config = dict(
    num_hidden_layers=23,
    hidden_size=128,
    head_dim=64,
    intermediate_size=512,
    hidden_act='tanh_gelu',
    attn_scale=0.125,
    init='normal',
    weight_decay=0.058,
    lr_head=0.00728,
    schedule='cos',
    final_lr_fraction=0.0,
    max_seq_len=256,
    max_steps=5854,
)
Each number is 500 + 25 x the weight over its row's rms, rounded and kept within 0 to 999. Layers, rows and columns count from 0. Numbers have three digits each. The size before them is the row's rms in percent of the matrix's.

# layer 8 attention query, 128x128, rms 0.22, rows 74-127, columns 64-127
090:485489466505516494485482470491477502517568491471535476492512510511491474470555491495485496490490511486537488506502473518514529515527532475519511506499454463505490489449545475496488538478508467
086:511482497508535527485468485502522503533477500519490563505493474482468488530480484517509506538517501474504482484489472529475514470472474478502471505504488503521510506476548474519486524495476504
082:453467535503488509496438515534554490507509492475499516517491514491511517466511539513463514518496490501500511500484489430461482519509526498539470478518511540469476497477509496476477451501494517
091:485474528483496479478504508517550504535472531484466444473494489520501460576447475478509488524480485498473527493545482508487529476498536487455507500485550460500496493501472521432523500502474476
071:504472508515537507486578502498476506501441547501489503499520514480500477479475533511464507527516522537489498496522477485488483515511473490520517536490502527516508507512473473469515548462564459
073:471458475524510436436508489509539573528484491514497478509519487505475502451479557495453486502504500475473522471512501490462503522544506501523501472489477506515493524474510532526481514454529499
092:495514493462512471548537496527534486494483478481515458461515488465506489502508474503527476488499501519486493511496496487502546486552487545510473499507547507522522492555495499507501475558515475
088:523461505492518543484491507514505503504470498483536488454510485494502547475483502474501511504468514499544484485479514499501484494448548543528489459479537482536532489477519479501501548509501471
081:467502490486506514502488507536495459535468459488503534489495471511548506517481512506539468493463527477544559528489466441525478473503530501489510498500502531495513487497466515484466503482526501
080:472531498505478470460495502482494448495463468479477529494562494530465476502476474514531545497504477536515530548500534496457505493478487522497555479488480479513511542490522497480487471504491480
088:495477500450491501513520448553483543481508529533471511519500512517516489468468468520494518500532467508501483521475499482482538483484513543493475529481471456493473496481462494510485498472533483
095:501518483528468483462510499456542496487486511530509555502481484500517518508477502496480525501507539484480470473515497427525489503482530439520474511495495497468527510553490527497478491495513523
090:513512493503533484500473455508497452495513482493525500477466481503464478521482458545531494476542506563496517492534552514472480493468464451466498520519528505479495477510492547519524493477548489
076:490475479533519508466522501488556503480506529473497503530499499513506444498487475521470525494509523496499497478485484549541482538489511497520535512539535481481496512508442479503492464504549475
096:488529476488471547524493485518430492459492493528455512512500505435521550500490512534493500474520481496490507487454505529496495488518461507506516522518481521495462543516499525559479542536463516
089:472500518517451551473482494491509513490490492476493524572485511489492503506526502469490503480452546493556528499509489471479489489532547501480519491504519447494508493490528465502535456465473494
084:485494514499510534517506483475481481513534539536511498500514507495493496480483478492531505497478505441517484442497492482482486506532541570478530475481536505513490498528507496478500517543466529
080:531512489465503463516452480585467513497460465513463472502501493496502510490495508546492468483500515483468468501483494504516491517502468503436523532526487506541515516471530523504475480516524515
086:464481483476498520494506487531473538525494481503490480468536521489531496506499464529492540510481503509472506504516450548532471514512535511505507468485509482506498483505546559516476510430495515
089:481505539493506470486490480514528485480512485529503516483460490476541550461488488524541508539507501500527478497491464496519486512555462533505540514492498518491481520511517504449509526458492501
086:508444495518467542515518501502512486475431500495527524479485470517471517473525528541498482507535509503487480504510536497456489506500536514488557488494504480475476528468479538511510524502488504
084:494457495479510508449524502487507501507514462489474448481486501501490521488467508466520488492499495533530535473503488509468515504513478525497474480522470517525541498517538494516517515458497487
087:508512507476508498503509557487482489464508538464513480533519521506533501422487484505499466483430478499504506488551502527476493452490493511482514550508511521472538494502487504521459488522471483
086:514499503525478481504464507507515515488513518505525520478521522496491468468514500531541487480524465515495500459475509524501537511505521512517469529458497491540522471496501516468506467514463469
085:518477487485465491525487515463521467497511502448527519534517494500493485511546486481487474536534532489476529485530491506494495523519505478475467506515497494461488492567506495517454494515524464
091:495508493503535499527474498447502513494546485511491476525514515485495517471478518508499501506541492508515520544504485480490533512484477470512504460548550513428520483508497520487508497515507528
091:527486515513508517530497452489553529503514527487458502494503499525500467492509540515500499449477462530524545497517519511534515490462510512513535474495533491439517486484522493504476510443463535
090:494512503503508454485506527515539525514519470502521538508468442537512447504501498510502448467543513511534484482513508502515504482505500520529536484520490456466507487500481473538476476477474511
090:475457539472518499518494519492478477491507555466478528514499504532470510503476503488505523545472483513462500504474509483528512504496496481516477536494485477509500473500532514512427506541516528
092:486507466524456481513506487506470512487526501497462480453507498549520524503452495510489477530510497515553497535501543527499510518489481513468504454477521508550478523522500490496555537478524452
083:480538495485472521498515473500486540520466476518495514475495526506515522506489494474564525506492499509519478499459493521475447525453470493520526531474503516466477453468515484524494542521508476
087:517489502436531505496511531509477476494502479538526467540499507469507474461467554461501541500527543536483509528506463514476514452494524506552497471506504472506488509516506486536467447494518493
087:527546481465520520566491488524489494522463497501489497451533498539528482522483500467519446505496486508494506505509458500448477564507533501469505470491500541553482484493500483499498479507496480
090:494530475497481527486529487535513475509471478509526483478494496463539496499505502503542516505523515514486487511510504507479482506492495476528527530504431501487520513490474445488546514475467475
097:506537476535521492502477532470461542466487536496508507472497542486536527516505495485452529474509498515498537508489477518458521501492492523506513522516494475503508484523496521460484545538484460
079:521524516494476500506475459503517522506496516491523497516506495542493573483546453472498456499479509498520487472491473493480522530447508502509492510529500456550545545500501556499496506515542548
089:518488491490514494485481513539482491542484465504509481510480485540495457478470489515513475501512462508546531506493502462512471522493521516500511504448481532504502537436505539481512546483503535
091:465505470459519466504498512527483479496509503531466503456492506511495529499489468524496521486547488501528489481500515558559501509515500467506469495512481497489500494492501501488533494475482543
084:543490474531500503526540552495472462529495488495486504493511478463486503459538462477477517486520465483522510501489514511517467515515505501474469480483479468489473478492476528497511527468499480
090:500459483448499517499476496488514511483474555500521504445531489537437493504487501483516497479504525496526432508474503474510514477462523501515524488492529446487502532468550498493473562489511532
091:503486476483527505522500501496487462506486481513505527526567493507471488507470465502529511538550458483512468495503477501523491536466486514486514475499457492557511507494511474497512481490489501
095:504495471492492467497498523456502495479485492488496522523520502515510526470502476480502504557473493508464463473510504534534551511477541482482500465462529506464494524497446495515546491508503508
090:471531554488473531481496499519533505470516491541529501489518491515451498512506569519456505502516486493509517459526494450480468525465491504476522467503516507509523449507499469452508541434498507
091:505518514477470478497480495435499511497466482475505499482470482508527462473491463494492475507488539492478491464479507547514498486461503499495500521532448515485541505505483481469486521509563507
083:537458524521499502467494493500499486506535474510536514466533465516504478527495492464518514484560491495511492472447474480507510456488519471515518492489525504444507477509459493517526489462479493
078:589492525518481493521508479456537510530516505466496475484503510517517479517482487477502522507534523460508482498544518517485503503497509482512526489476456519506476513485531537449527499490498526
090:465481531514495502539484502500451512485509491505499582486522504528503498475504515454501538491545499518496496444482504494472527512534477520460532515481505497504482527476467503516525495492454491
092:478530507514488503521466482478496505537546435477486491528521509516527522491527483454466497484504475509543509477498526512544525522549514473460495515498496510502525499521529490490501495512479536
083:496464535509518509516458474483447496468478462510494467491508498471503454551519505502504523528479477459501531505550537465499461526507479494510473472497475505489530525495496511477471496503485518
088:525507475500461448483500479541529510511502534520487489487498491501536495534496516534503496487535448520498477543477496471485446497507524537498485467514547525504532463462553493450456489517512514
082:501487501475466497485533471499517505506487508536502495485484503525459518473502467516507485523486569484487492499486453484534498483544497468515433472492456502474514544513494484510472455547481462
093:502491553544501499504490476477502520510485473518417503527445509497520508498509517480483542518478513526495484532488468491513460490494504479490487488502546511482501520496532499467538497543531463
095:527504484520480467550520510519509456539530525528513542504509526494487485518491515498508496499473517537471491512514496490491478518464485472513510506469531519513523491483511478479518464505509527
092:449496530513459537505490533528517489562483476480493515455497521538554519501483528523478485501503494449487500503501461501484507565475496500463469514536491476486491493493458528510495459467452516
# layer 8 attention key, 128x128, rms 0.219, rows 74-127, columns 64-127
090:510508518504517497508502521473463485479500504498561504466451515487526514480480470527509548477509499500474496491521523489509496469523481455482531494494512484499529487495499540488518548458505485
086:482466512469546506488502544491513528517497499465517485483507480498506546504532530522511498530573508503491498503518475522508507493493494459544546548487511459435493491548483494492509523493525520
084:545497506497521527468520507526517524482501462500496496455541499513518452460512512475557459491508505518513485528521475525471462528503524527529469521502490495473525532492476495515473512473508468
083:495560481502470531476443501529520467503499498482489524503473498518512508481492468486533485515498515486489478501504504491518512507516429472463425502489468524515516476500535444517500529469517531
093:528475493470520444547493457496528511515524509479529506533482475489515539494498484532496489508520553467552542529498542467483517549496487483489446502526491473512472489463479502491502517546485507
080:488439476510489501482501522533497475477437515495469495530495550533532464488459472506481479516503496521512501474532504508479508504510554539560437461488533521531500504540461476523471512491479484
090:459464475485477530512505486520449495539468518509479532482539466492500520504531505504517499463470463459484513530505519462535483459529508472545510516515487500473483530505543514478520489496518534
087:510507523518485497532521508497446461541536527512448508494511540517509504488542544511439526527500500519518465443493538503508512506522490485465511510492482517490511496514480509544455468451477528
088:502510544518498494507462466462536501542477509521483508466521561470522491525518509483491466467458511509445493511550556540484537543516501520502536507534500493512497517478504464515481497505508457
085:457521483487506492509478482503496515523488515507485472487524506483481525526493495469550496503471541515471498517552474524518465512502473523488473515514532450499496495521479508532444495505488506
087:497483532517504529502499527496509530513497533512520512509474526486449518473536553477482481531488525467528496520500504525468503510485522459507497503538498485470473528514524475481523483479526477
096:511511497498543511500493468563528509500455478487502536487502513479506484485489505497458488489495511478524502476537490542479483503541487552476500483469495501536450515521544500484504563505498483
091:512520477485514507541492528523487502507517513439512494503532524466516462480471503461510518490467446512481517528479493495465481502529510529505548429526491503512485507534469496498475484486501484
083:472508509491477497474490498548488447495497527512497455494488486473537506539487494510464521469526514537529542482498490475487520508494480523542462473504476507532495453519509470523581527510486470
097:510512498508540476487539477488516481521517504499505469513523511493477459478554498519495483529455483447508526503528542463506508525525495521505489496517479498526550514544506497442517495504519473
092:544518505504517455530466505498421518498489487500490479464513507475536503512481474517499512490505469546521482533470489510495533519534472516451474506450506461482494522500513500495481501506511496
085:517499533457507491498518521464483497496507472509520503484506503477488529531515514506467480496479473543544455512529490519477498518523462446511493536488537519532504507488504502511478521435486472
089:549490496499524515485484525469495468468510494505507519472524532509494471507503463511502488501503504553482487450529476487527480517503527485512462490480536457519536466504488465482509498537525545
088:502518514511506487535483479492464539532512525468463514506513526496520489540529528489546483512539484508511501473509536510485450521521545458485530496459504494551513493501510483463505485450503509
092:571450464482457529515543498508509543443457572503501550496532518486463480498477522500482497510465541455485491497507509520503479508472485494524499501481478497532511498487530497525491487469502472
095:492527501489486458486510501522518516524498490477493495498517519480491484513435493490495534517491410506500494493520522491490485496460484481436501505554500527459500522496505483507475493478498518
093:511500534525483483491489497506486508534510490526475466488483519535483504492446554518506499546499469530474530508481566528530527445530487476486499511518542504507502521534496542490515513536484527
090:513474470488474497505438482491466491516540528492552547494492521512485494495488529483505519510484465480512425488515522479503519495464474519490500494546485491477462515497542551493486531536480476
093:529463501514502549481542486473490502507462481480528502497477461482497495520456454472495506542532494475509468520509484460492513519500486479499468540517486514494495478522512509546496542499485496
082:478525506489513499470512519540530432506500507468553499512474487485513533507497489475506470460500485507502450541500513499507495481472507528526530502497540484518488515423506558546500528492530528
093:524495487501461495496537514497520455485476515547498510501475452421503406505510523459496512529523503532471526521476503487534501455544479475498507490516485518512472494512473517518530465510485468
096:477486516493519489518467497509493475514528489498507546503499469528503493513445520487488551534513525494460524506494496494512511499494460493478460504483505519520506571489492455534544491512489478
099:525502524494501482528522513510510512484534519495468509496514543557530526477518466433505534475482511482485515474514520477502503527434469528498526484519556555504484472521471486471543520504469481
093:524499500516508459479546492477484523476497476532473526443492524459461498491577483508511508494525495549522481521448511496502495471478517521489504486491487524513458542494500495556564464495458548
093:533488481496489472504503484447487492490531542516530461479483530489487507499485574497492522494517493460501505534481472512485513460519550481477508496511514534524504490511524504492473522443506475
088:526494510516512476506490467497529514489507465506496498472451474527474528498492478503443493524494494457495474473477522495484464450492484519481494519527505511529550444497510493526506460437527524
092:492523534526464463461537471490527506567498505495525505463463477495498503500482476481523511510453499515471485504490521524540513544530486482537494498526523492458510486514521534421501537492477484
090:466443479495480493474480526489494529512494487491505491481485520470471515498511508468544520510477496508476456522531477526452527523542480506420484500535474500511496502511478476512481491541514536
096:481452481496494496475515424504518550497535496481486509483493497501478501522468508512476541482492483464486480507491488500468470509533479448477529496533439477495521495516491563494537510530458513
095:551524501477498497497519498489530493522535535488459500527492483501472509493531468480497469531502537466482462463553480430513458516492491495481523474510482508503500522502498479530483490530515534
088:474505500491519496498512510581486470470518518516505510509525495502501469557479528485539470512495481540485445477501516498468497492521490478506515493482474515467485486498510451511482493508550496
093:506509487503491514536512455473503472488469502423493516482514525489496450533505495511507509493545499507501514484512481528505541531517498464526470478503534500534541484486484485494500457533486437
094:504528477520540508495509482528485517498506503508515493531472515515486461462496519511497527472499546468456488481499490493486530508484486471504544490475494495515494514475464459459490514501507470
086:487504540542507504515435483524489507465516504478491504444492495476490495473519482484526461479491494502501526498472475503509461475481491470546516544469516511476542516501522465526501473525469458
091:478530493513493499474530531493468532499573492528516503517493484484522553528490514486456512507521494521500495461499510519457495506503516508512497531575569480524497511446475506481550463460490526
089:465474503495508490494447498513514519448487483488525458478452495505504527485538552496456507508487502519488491543470487484488493495539516500514512537509489467471517506530484462493479505482494481
096:504483482524546449514498464551508472505464446495527493499489478466498494513445543498488499484493508522499499518536423506533507494489512512513488528526504545476480465503540521514514466461489531
094:482510486461511481485519511497472546479518540493498516485519479489499440492497538527497460496471496504470495498480523486524521494552502497474464538465516547533464479487461480508494542528490510
091:498480534537518546490500528536532518539529453550548498490538557480512472518509485534509543490515501533526511534544470462473465471475468497505510502516536513513495475485520493531506506511440488
090:541518490512530489507512537520511502487487523515449506500470480498477500502500519501532540489475477499506524459498524511488511533507493492473463531497530543528507510526521493482456477500505445
084:515528556487545462525489503508475485434463525507483469547502481529495530487499510426492499487487465487452538472461454507480514480486505477482502518490491492481531506448520505522471519524526518
094:497505504515522495548495504505509505457507491544473503445437523501502527476495477518501501510518473536479514543474463499498538535493533531496477499500518522478525490498517467470462513495547486
091:491516482510583496503471489517496461511493490519543520487533476489440491495492497489503507507506472527458488517471511505528504506508464514479505477472566527481541504493502490480468520460526463
084:472549573482498530517520521496514498510485524543556480447523534502471512497534506504518519503554522480494526496542513512507469476519465498460468498476514516524487515512503521483490470503529510
093:519466516461500525507489478463476536511514482485494507516501495558547480471494493481470503553527494507471492484481491518521470503503517492505505468501527546555516486497513490495465477482507500
090:523538495486494457509509463498503537473420484549506486489480520506530517478495510521499472534489509516513508517535547492494513484539507534546527549523496477530546481516531519528531478491495489
096:504502509507552495485528542470485466481458492532525516520525500525491487504450518513511507561501541471529489548512499517519524504493510511460503521482479479475527477527473522539461492510483513
094:508529517420505495473496497500497517496505507519527482484519458531515459517545487497481530458511531553532476518465488524512516521529555512502454497498467508519508469501497487534490485526506494
091:483474472531523505466532481438509501493509478515503524536504478501511559534470500476498484513532491500510517507502469500495529477502515482512460480505494487505489481521493496504479475529505487
# layer 8 attention value, 128x128, rms 0.166, rows 64-116, columns 64-127
087:487511531542491514516507493526454474487474485475504489497487485507525517530476518473486482479490481536526496550490478524474506521484497480524519488484521482510493524487526516488524496478521463
086:525498488503480485434511527481475497475516491467507456506482545479541559490471515463492478492505469481514536506516473511514523536492450506508501500456463478525505543538520497501458470525526518
098:530487541494474455506540533485535525470519495501485474525475539544513458547469470509520505504451511513514560492517516498512514471476489501494499483487488525499517484499488514485510516513472522
096:541510500497478508530469477487500497509496473541503485507508483412508495527500477469478549510482506507512492532525488468494427495522511501468480534511520499477494507535464489437523477525458542
089:519535510503509514509438568476492514484473520512520548516503506446462489492494501506482509487513520482489511500490506483499477497538498524516532474517472554527499520510535497497447456501507474
097:499538514542526491494501492473488469508520498480499544477535484504469570488470470492516504541481485476411465486502479494527519531491524498507524473503457525529486472524501482503506506442513512
119:471461502520533538480486484488491483511502510483489474492519470526469519454487512490505480486543496537508481489486514512516513494532452479509470489485487507492497534487510491532472490474497476
086:522485485481502508499538480528460506513502505538491486472486517493497472502526510527514488504494534538505508460513477490474513496484493501530493501542515460490469488526494528519542529487480479
093:543520509508483428523519528489509539497515507492497467517479502520530463520517549486497512529506452477455514501511519472492486504537492451482533465549493462458504537511529458505472465520482536
096:447481507489559562473529483474507514532538468519516514491506465529527515487492504522516488472536492510477501529511463518550498503500472527529498531528536475508495508473500481485439513523542490
109:486481475498443478502497479537487485490513493440519508494531552522542513503446496475501506475471512462499496519478503472516505510508508533465526526472503424487494509505517491510501524510491457
108:474518518529480509502528521506501491534530452461486475531535530519521445497502446503507490463492530475484509476496492535507487502520491505484543496499431444509457496512467497511515488534486513
108:474552471464499520530454498506498468494486529467493523496515510488504528482504511483483508523514482517543499466529487563493533508494481457523467525473523547481510504479501456514506481509501522
103:502512516494513514516480469545447454509548468494517515510452464509497510500502468520471508517464541503519483545483467537496496524515544511548476542491460513499517472506525528506525505476516455
093:489492556459515478473492514493433529477550510472480496522515513466442517502516460474494501507526483514515481500518558502499481474487530511510491479473498473517562501488493508514485471545479455
096:473472514507488512534489542510447502502469487492488533493545498505488519485482529508499531539486453507495520568485492534496482495480464524491496477459478522531506519474462479520515540479493506
084:524546494498456525498486522465508525513492494504493455539466506546505507453488491481494486509490533492525458480493505469480517504470536521487494518516541510497498503499524435518493514563489514
098:500492491544487553520513473445502487510486525528522483504508434486481491480485532501494546503505483551500519475564473498479524471471514521525505442525517503467529523481497498497525493482489530
099:528507499474443487485495508535529473528483485490469529502483517558534435499448482518522547520479521486503508517523488453507476495506500530490524534479510524517492488499521526479503503493508527
106:470482465498528481486530441504531489509537480480500483515477505508506513521477498552515490567529530482506447530484508518515510537468528487537505494514537478485536498492482477506506497502516491
092:499484548469493550520555482481495504516449438506497502496503486487483463531504507485522478467534548482496496517505466507467470492497492508491547538476511497492494500475501551530513548476522492
092:463479519508471497487492491504534492501511473461535526502470520481520512536495491522504439466502534499537470530485528533519520503506505451537500527521566486522511444468496494469455514498495478
099:449512473454494496520460477541472502485466517529499480481461499507486447467474502515501523471543575478495476493485467514520514489541527501509521575493521533473516550491523536533513508483537471
095:498503494502534533510514489496441517538482503525498513478521471541475493472517534567532533495530508529518468495526482514449462472477491524507504482444495514520524514458475519541506493466539498
088:498510503500493496472469481489480467522468516504507529474458455506484473483516512507501536509516482492519443519538516487472514505518478483487509542496537499502505478480523522445480481492509496
092:508482524466442522527508527441527510449501555476520485515512491489471502492491531523515463496526531518498488527503513481472509533475528504509519469474533520477540527507515562529457509497504527
098:496545505499529513479428520515483503521524535476528524515462503516456509524484513469489523447515548509495537480494513500492523496521550510520450485525477548511505497483496470522476478469486502
094:495500481492490489489482456521525472531489504481510513509457442478484439515511517489534524487493514491470524468488515476513539532473533543537517460479517504497524450494503461448541512528472491
090:461472464520491469488522461491535512518514474465505473547496500483488452530530512519523476433508512441484480479471507487515514512478492503513515465502489526496467446491514488492540517513461530
098:482497486512520505530501461467521487461498534527486496460483486514481500497514547512554496484581518513496501515476481498516515521457501474487534495516529513509475500517485481525499530491502536
096:502469485504464448508480494537546517554508550472499540498519503518505476539498468517501508491501521485512444464503451476462531532454503469495460524486515521492515500510492503502506496484472540
092:461537494496535523533494463470489482512469498503476488466460491469512505473478481541479489497526450502492509517506497482526499466508525564506508486505504467487486496479497523461495496488455492
099:484504495465485471479493524507541496494517495504492513510526536523504502510450506519477471474467502534485529569459560487508457554506490500510510469486499583520479504519536502458447487504526491
093:531492488489447485485523507472472491509527503488517499548505538523513504517482466503530524516483533468513469503485443539514483474502533476492480554488464488457479501542493491527535463526510510
110:474505502526509544540543515496541496536462488524507513467492511539541512473473526528455466543499496508494472499554503524516481498505392511494506498508503500525484524468495521540514485465542488
084:488411543477513520491481511511444523472503495529496542510537503498489554452476525524524569530498489487473511524460463520463468490476520500523502504508462498488471523517526505531489522470507526
098:530484490459479448505487490534507502516506503476505499466527481529469502469506493508510486523480575505498474481466456496468464500483537520492482541490509518483490515538544539485503500516469489
093:511514496513521528509478506463475513537472492522496543464491443442487510506500501491527554505550472525510525509523517488456484499503529527465488502475505547523512527522508519458484502513479518
094:485500518462450492479491533551520496480535507484505495532504549505521486513509483496472480519478497456510459493496521499512464523548508468468528513485472461496488495512519466522495483515461498
096:527507459490482498462490512490516524487527483525508523484525507493514458559462484485504538553498548474531445462485504498455515498515499529502513549504483467469494520504524487467501491551519495
093:495445513512456518504498492490505528533502486427512506561467475463481476495513490511509523489529505518522483512479504530498498473490534506484469492498516460470535461486504552419506503522501481
097:489484455492481475485491510500475510448552463511504496504500455526511528531472483470491525531463514509490469477509481468500487508518535510432527531442533546513480515525506492480485534501519516
087:540501494506520496498497491530500493493488480502527489483474505492494502463553523522451501505489516462479453481510533481513496502485486521484428514501477508505500503487480493501494500471547511
099:452483489509486485540524532472475506519505495463471491498518514510505538485485535455481517499471479512505510499508499521474475491545509519413544531500537471499511515509482522432522527492494491
106:490483458532545499488501469474519474538510510538511502470473455500468501513500549481494543524505488509501526451508485502524491510488467472555478470498524548501510511526513516472522482456536514
109:558482489498504451496479479533448483478521494485504502513526488464504464491538507470485470502443491479489466488508513517534482470490490525554556524542476485494540499527493495532546450515484485
093:490481477528473517534513452493522507455463494499468515538447469527522493501480509487493478492500488521558477484583494517535494522510477537498517481476538484516472475500506534521506521492523464
096:505515503463422539494545514481513512517465527510499511520482486538456506534467508440490504507492486526454526516490489504510450487535527521442501518465524515527486533511492508480513514506510490
093:515488467479538507509454490502548504545500492477507482488529497501508483543520520471490495488501513492511516489505518447509504491482508496455513491445571515516513508499513511459528541500516526
094:520480506501499521475472482457513546505511487499500474568505512455490542520483471463540518476511489492497493518478522489533489491498569486476511511478476517526490482508508524512494512507494514
102:501506523508512485505478480505513463483487501528517452497482470479479510462513524516511528482485480473495487529541467495506492497510477492535469530496498514533512508492522503505519478469467519
089:513444489540524465524466474572525514443465538516501466500532517483499513474545536503507523497498478486479488465511471463492507505513495459514524514529504486501524528508514490484463502476465536
094:499477512500481470508506549512502542472495505476474472531508485485490489490492500503491481477503535499507517485459512543515535499506501496477563471525466481517505522543515566479499481525498526
# layer 8 attention output (transposed), 128x128, rms 0.147, rows 64-116, columns 64-127
093:522521514485522471508536469440485529489501460513459503483499454504513529499468552512453499519472517509520520518466540520513522524489509473508481510544535459490509468464559495517540511472477498
101:502444445464488471488473459500479500496459480473543470487446475538479505530463472509493477485510514476477527473489527499501484516525469466558516476502485524509544523502481539485466488521507495
105:519472538489467437475507553520539470460488532528500494526465486499517492489539474496520501548476523516453540512545530467472511541521496496525520485507473484477497485516476495533519483541498501
101:493523534504479506515477509486501507527493530474499483504510577502531508497489514487472495511464437503479463498460465495496505509503512475517503554477488493513504514503476467496527490551507496
099:493547471554545491490491535495479522547545481472521490533505511503502487542487486450489507527505501496482500472482474558494506515469482538488532466510483507552495514510528496507511491473498534
107:500529485484505522460510520534470542476507474485511505543508507524501483499511505508477531581493522410450439510494451525526537475558488536473478515519492491560499497511497464487514515498483546
124:509470479475528490494455470507488478502530519485487536477508459519468497495505468473515495481530521517532482501518481499478504471520509537550544492494491473488500506474478565512478494496517488
095:495470473518496512508517491508521520480548523486495517470507497506487495478549529509494519503514462575491505476479508485509490463476552482505475466541498525446499501460513508463507499523479515
106:492515493516468421506470481501483525527475527493501497516482480499552484525507529472493467482456505469461515526500515510482487521472476521484450483523481518497535560506490467471497526516511555
107:535462493513495505540518528493487494491477495498537514510497471436443494510489447504531508518520499521536453489511492516500477483483493463518487521522507466554506514495472515511527492477551522
109:478512495473469488542522482477521531494481460516492517488551490592546504479475506518512504506492543477523474485446553528510489503531508518519553519482507493493512537500516482481467485526526509
113:528482515501499501479520527464490531488501519479504499533477450488497500488409506505504485517515525449511500482540481499565495482535506522494493478536482489441472505494512511482531491507520516
112:479493489523489512489492508511499484506507523488489507472554504549464500499481529495531502518505509491535547489521509485514565510500472524489515492500530499498515500496536498530453475505495479
115:497497449474486456503514449484503480476504491541511499477493504493503506514503506520534557491547526524574506506490493477493522514518526488516498510484510479505489514506511523514478528481518491
105:429497480480505504487503533527516500518495495491503493503476481481538500533454463427542496499503525501491499486536504446527473547488531460489541483481485529467486476506482516447504521540487470
101:487521462488486530485507471507520470506513467455478474534528461529544516491505485506484519488496538502485466505530447547472500506465496491517537503515484503467457525500444511519490488530498460
089:515513515517489503487522522531496457514470536522510512492499458527445515529486536488554506511463503511545535511485503522474446489479477507485492511506521507478491473520505494486425525500482542
098:525490509495499505513523516492511488516426511518493540506509471478486437487516521474500480500483479486405452497490487511458480510474439506474514500508528504486542463479528491526504535503498492
105:512496513506468490517502539497494469510455483497524483530497548498497478506530475533503511495478537492494518510540526502444503485497485506468498495497519514484450498511498510503490490523548519
113:475517483485467477512487468515537508464522454486448493458495482519485477560476503533502472495521509486519489479512526469484538485461580471468475540494501507502503463491469479469449505517489498
101:470476512465492473523564464505464477486491525517453526477525506545534482480494473532484507483522478507460496508472480470538484478532516500498504512487521488459530488487507543504553521530526465
096:522505540489468496464492440519502459510489481485528490488521476515463503550457490526493499516479493546552534440505546530518530510500535482452506527498507450522508480502534491522542474474516507
109:505452498494526510530498479465488510508498446534518477441543495513485479479504496505571516461509529507499499508534473525484529462517518526460530519501518522483484487510534507547510503467497507
097:438517488532531493500519487504511495480470457515438533484501507483512482509507518490497530490527545489475487528530483532503499494501496465477505516441469576460459503469487513487495474510487500
094:519542537547496523545488509482494511501508479482481500484510498502523491530505489503521504487481482499526561525549516492513517477527491498516512499478557508532484504490515504481515497479515524
098:497514527488518496492511481527552497505502532471509512515527470580531468496523483481501506464525477500523501540486518498465454492452485510488487542509515504472532449491475449500502505489492504
104:491507482520511517482478490538493488532474504538504520515495476510442488516495477495526535512518517506488546501490501476468462518484524539525505483492469519469482484525540503499500518470457526
099:515491522503498507517536550473482508531499484502462507506484498504515440495511522503497524488515520500470534522486505536452512484493553488536462462487567490558495456488522486437497481496489499
095:503416515520473465502463512538507545497506520525501561520497495523504481483492497547522473481504513474524507486493492490474493481543505499496483500483536498531528484493520477525506531501527491
101:513530534540495495493511488515501508498515528529496496430512477534465469523514523513526488536498493513521507500508452499482493458469513502515517521507551567500497519468470472485500533457464499
101:471451511536496449522490449494497502454479526483500545482560490515468469488507503536470510529507527493537497514526509480470514513520511515532509527501508519510471496483507485469462502497506533
100:499559490480485505553503530501527495539496453518519511546496499510478499519509508536515487502513462527524509502448481522506520501474534500488514498536507504542540450482472523491485495500512521
106:497523501495497465478501517528527510482512484483528475531508552478492505507448491478503525524495513501502505478473543520467523505482486496553519483542515462498492489512426458536531477490506477
104:492468504521546561545566496518483532477460529502510487519480494552544487520488480550514517506499545494463482501552514480524535511529514492467510536526493511508511533512479509508473497501501507
111:514479492450491498506499477500500461483488490497464489463490483501506526515441493515483453512476477483513447481477471545529515490509444505543510530490514520470523530511506506513537510524504483
090:490540501493520529536527457513462479461513484488498480546541499527518537449505537504536534465506511455497501513524503478485501500500489482543493537510498545482516503519481462498491513497513441
104:474439533520481461504526453515517532447497505473490486499504491466486510500503503451549529467492466481487484495510484495512510484550521495529498509527517492502462511532467477495456513499482496
097:444508490477482534505493496495469468565508473443491526525462518495487473503502505451513543492468475470472468503516450552498479470481492454529505478454495526541499482503501492459520517473508507
090:511487508513518466507484520504468506477555468469519506485503525502516487527456504487514476463441515435523514478495511458533500523510486489476521468513429463516467514503479508494473477527501495
105:469493490535449516505487542459522496454485522487458528486512538531485487508514521493515528477468497510488489520511514474511501470487488500499547522492454493497505530518563516517498494500494557
100:506465526484510478512509489502475493533465546517480498522478473479501466486478482458485530501507518547504507510530510474505511497486530499485526486495524504515514493468521447428483472527502481
105:528504527502492522518512526494454518465461517499520501479487491437497512499500542512505574496483520479489522512494457484463488485562507482475508538508520507553523527482506474527486523506508553
094:487505543493546522517476485535464509499460516539534489500541546513500490501457505488473498487506515520457495539458479507540537513540511510555477508485509525516522519493508510514498481507500492
099:506525483506479466514529515493483501546509496481469517459491459481503515479497529503528480507446494494507515507509521573520485505583484488475519507502455486491496506492454480434473519528475497
104:526456498511479487469482509503495487471471522481493502452509506494457483477516486509480523479496496478418495504495492515498538471500508468522479526488517526538570529485475496522484502482508486
114:478481513466503489514490519455519532479498468486504490467470483498523463496527538486486459463501478486465480505473531519500506516517508494494469476476493528513489519509543552507518483465539471
095:541492519513501544492516505520471485486489485528413519491462470507476514475455483524505459483456484557512527523494506548483536517554494502531454489510512502519473474478501494519511501551520474
108:491490539491526514555538568507471467517485538498509532459504512476502492515487446484503500472464545509471512493485519508539475511484500498453516495519520504499509480516449468481502457526481485
097:503488538524440453525516513508505493471493494491482500477534505507470531508508501486476530487494488507466528500439503477511492468521511479499545513485535489521527495447523483496452473496505524
105:518511526480526516451466497481456477514477485528503500533484505521476548490479484479462509484509501505474484512454460486464443492534489538484500530502463494499480498493498507501481481503485499
110:514502467475528488469464509482517507539492492533453510494476465497528507525538491555518468482529458498549480523526481499474460511493504535509469510484507524513492494491528546478465526471526475
098:538510477510516450519447451472457542515527480508511504468533541465477519474556567499490462469467494466501494510506487482485469517481484524480501503516505525491523511510562538490499498507493479
093:518469501525537447470496518479510486459525515501515522510476505509487467464504542515507480466504465474524555504513543522553503509533484528489499454508490529527490477520514477485545501501513516